Weights of a small transformer language model.
Size: width 576, 9 heads of 64, vocabulary 32768.
Each number is 128 + 32 x the weight over the matrix's rms, rounded and kept within 0 to 255. Layers, rows and columns count from 0. Numbers have three digits each.

# layer 3 attention key, 576x576, rms 0.0673, rows 294-313, columns 360-431
130099201133120105146169075137115112171142174130126104126143135144082127125130103070117103135124118149127139157123160132116132152088116156148126146132154163095128139146144160097114156121118047096120190160059116165154
133107146113161112098158115132124135116119113123189119131159152158105124113148140131119100126142138124120131103134120132141119135150122114164151138141121088183104123108116128159125125129146110094103162123136129136124
175113145159146127122102107134131082130159166137138077121120127120040086171164149135117134157071068128124132140140113143147142179105140115153146080144133067138133147200134118118122122153147117100082137177120114134133
124161121087113116163148147121116156161138132147091104134184090163178090109080111133108130104122122117120157106110133096144113119087096149108146076184147149145108148143128127116111188135102163120136118126156134156166
120151143169120126109142118136104159152160184119100139143155136123142152120070106135109124115148147076134137142095144132116171162077133124161153103099125121066110141080184104123107153119151138132134159088126179135100
108146168085213178120092139108157079095125172142189148141151117111198128101126200085141142167093141035065152111158123097144114107072132125151160123144109128117112140083125097121131165104152138194093083101138123143152
101121117099109152119137116148171140108119123134113121153114144076127155096126141061132114113140083109144115124141097124149008159123120131174188114099171124141132123149111090176100120128142110127075131133152149113128
175130112095171107097088130083158165232146123186140090123133117182170118065071096113127111102124121128124117147097135110105148094134125145113100147163106116087140109092130074148111129102113132100160149186088106134079
151108170172069089099124101124135091147109122142130143113123174118153157126130139085111128125140122099148098142138097137148127150160109091144130066166112114124101139162086134128102106104053133153158134137115179110113
114139153118116144093100112145088115123097123117129105142136106117093115117125146161114133147047148110119141128109129148126147146168156117170106160174146142141142142108120131087057133140169114134147118101182114115140
166125138082193173094110126126123098146125108145159139123150141140152108092113108121125124142125115120159144087142141111125118106137117113136127163091171105083112108131109080119133128087120138141151101132094131123082
123129115121089120122149164109145168147134114170112108132151159129152186086145128140126063120180110108161125164119147183139186106161125080086098142153116095125088133114152106108124126106121106137106122175096114108050
187146113103106110125169118190145118126180108142092099077192131122101109104136147127098192114206114140111138156062130177140164117130116111133142154130152113120126138081158149155112091087101114108126116156146053112104
097113160084117152144170199169121154153116110132088139135135144140194144115128161058120140108120147119136094109172118119107092166163106159124146063101152174113113140152116135122119157144168097137082146067164121119168
137193141135138141139122138120140114090133111147136101109177135088102151061105160095095127097101092116036122126126112159125077143069104184132143127143126176138178115103138111167116178101156083089127129122145143130123
150121120135129128128148132131094163133173139108160101094163159158102138087131106122126114120168147112115136162115205148142195106134141124093133125108083104129132127128132112108149137092123138078101150093128103126127
178124129107141135147131114138120131111147069106128122097163113080135153115130131159119205142194127137106143114125137135133151113169135118087077149154150162131121166089144157110146099116133142160150086099121127128149
160132114118131091115141129133090195093156116146114141105116172106051108129130104157112222062148158153125091159159170176143133124163112097153141165093194129151153141162099131115129143128126146136155115201129108104147
120119173131151140127144148117102139143152160139130131142135115139141134117112074144142110154148118140132117184150138104129161123142119182137147123171158095078116098137154116132123140086108125133117165126053100159110
121081101083161103134227149130122168152114113167140138136182117133117192061112083132131091104146107143125130143174166128084178130151132102158075165115128095172148130083123066117152103106148171098073136153084101160066
# layer 3 attention query, 576x576, rms 0.071, rows 295-313, columns 360-431
106094156151165105107098108101127139143167180159115126135130152068161127165124150107164138130140150120115156166149203132157130115157133135113088096081108112099198152124143085206177130090143167133154103093110124152133
095135128141065108175116101120185105132106076167135154139143171121112147115116137119158167126133083106105192132127143128142155114126129110148139099141135079142144170134131164179129110127105138127141117139072127148140
111103109131152156149194186110160189162086127129074103072162121096165155121131106093141146115115123127116161144116176167097064124094129120089067091090085130123155163085146151123121138117157146189129135066164126154164
113134151167159113158104136134097120072101128075124116099117128158161093126163146121117118100139179117141112080098133158164119153107114120113151131139113097117110165136163098138127193165177157113116132096147152109092
109166120120133151091111093111135108112115115125094144142142190150151138173129117130074123165119093101121102122182132136101116146144110181118110104142147172160167132127078110110173098108178154169117071127086153124157
107074134141091095097110100129124137154147133135109108122155119102133147152122176102155133169102156118105111194093170152151165124137116116141153081110117117119094139162093100105123110107131127133129179126145180101100
139141101119141099123145129151162157122062138143109139089136106165107114125147072120104096112125124154165116128133159119145078110145084118117080145092121122093157108084118122147115128150132165124109071168151136129112
096082157178066125133127126069105129181133129105125130123127144090132136202143209049141116111122196147120120169128143136172152167137158073118136109139122122107099157130110126154121127116116078153104150103143151122099
152185125113155185113162098132131161109142119115115144179111130200079115093138077115084105161132124115153117071112094136114137135104129153128172133149135167122131109199177158125101146150165118107093138143107166116127
133128102117129087083129147107110150144097119141156131082167148093132140144130112126179132156129147117152133188162114134132089081144064148044084151146176121041208119088085163146126062103143125175136084101111117127166
131080144128089086130088168101147118202065109110146064115134152110091105160153171106138102105129146133180105159145094136146122126206154115138083181129105066114152121147124127136112120140113137119122178146129133102162
116139129141108141148108192105116111135100106121143142130180117154149130128078109152110155137088136088128118145138131106114111159095133101183145146105062106154114127138146099161130137151082103120127129188145119142139
110055119119113158125134155145131132160137097135089140153141175125120146124120191095158098200124169153092122165121157124128177142087137109104119068104100131161122200094173126074138090117151121089087160124160101129150
120095123195168150128116111140131180134126113131090079062141068093151149083135150144155158185146120104093154185160145156115094123103133092133097063141151118105162135155171122069158100059124180118129126102093175119119
099089125175131093122113114123158141157089127130122100088160139110157120157121136124136099106155121129129101195110137128138171138141125124155082135121129103123155169117158116193140148140119204101135129153156149133145
173176120122134133119153166073096132134124162128124128142115104137170165108113075142103149142177129123172134152164107128112078143136131132104114159175126151097126082145102152125137134172095067140142092121146135163125
178100123126113135135132087118111129101122087117155140096104163149119108121141120127197124152169129134123141164127080121126121091138118060122172092170156141135117156151134123146135078108135151061150117158106185137217
145057134138137130136174140132135157136132065118155114138093162099141149077133136128173117088138171128121151126145121110128101077124132083098100150144077126126153177078112119082132145149158144097151126100133117120117
110126113094158130099097192118166133154109144155145102098149146117102154147138111186115111128135129140189081137164122111122140113178126126096048174129105105126141138132173068131130114141167126103121102169108136127128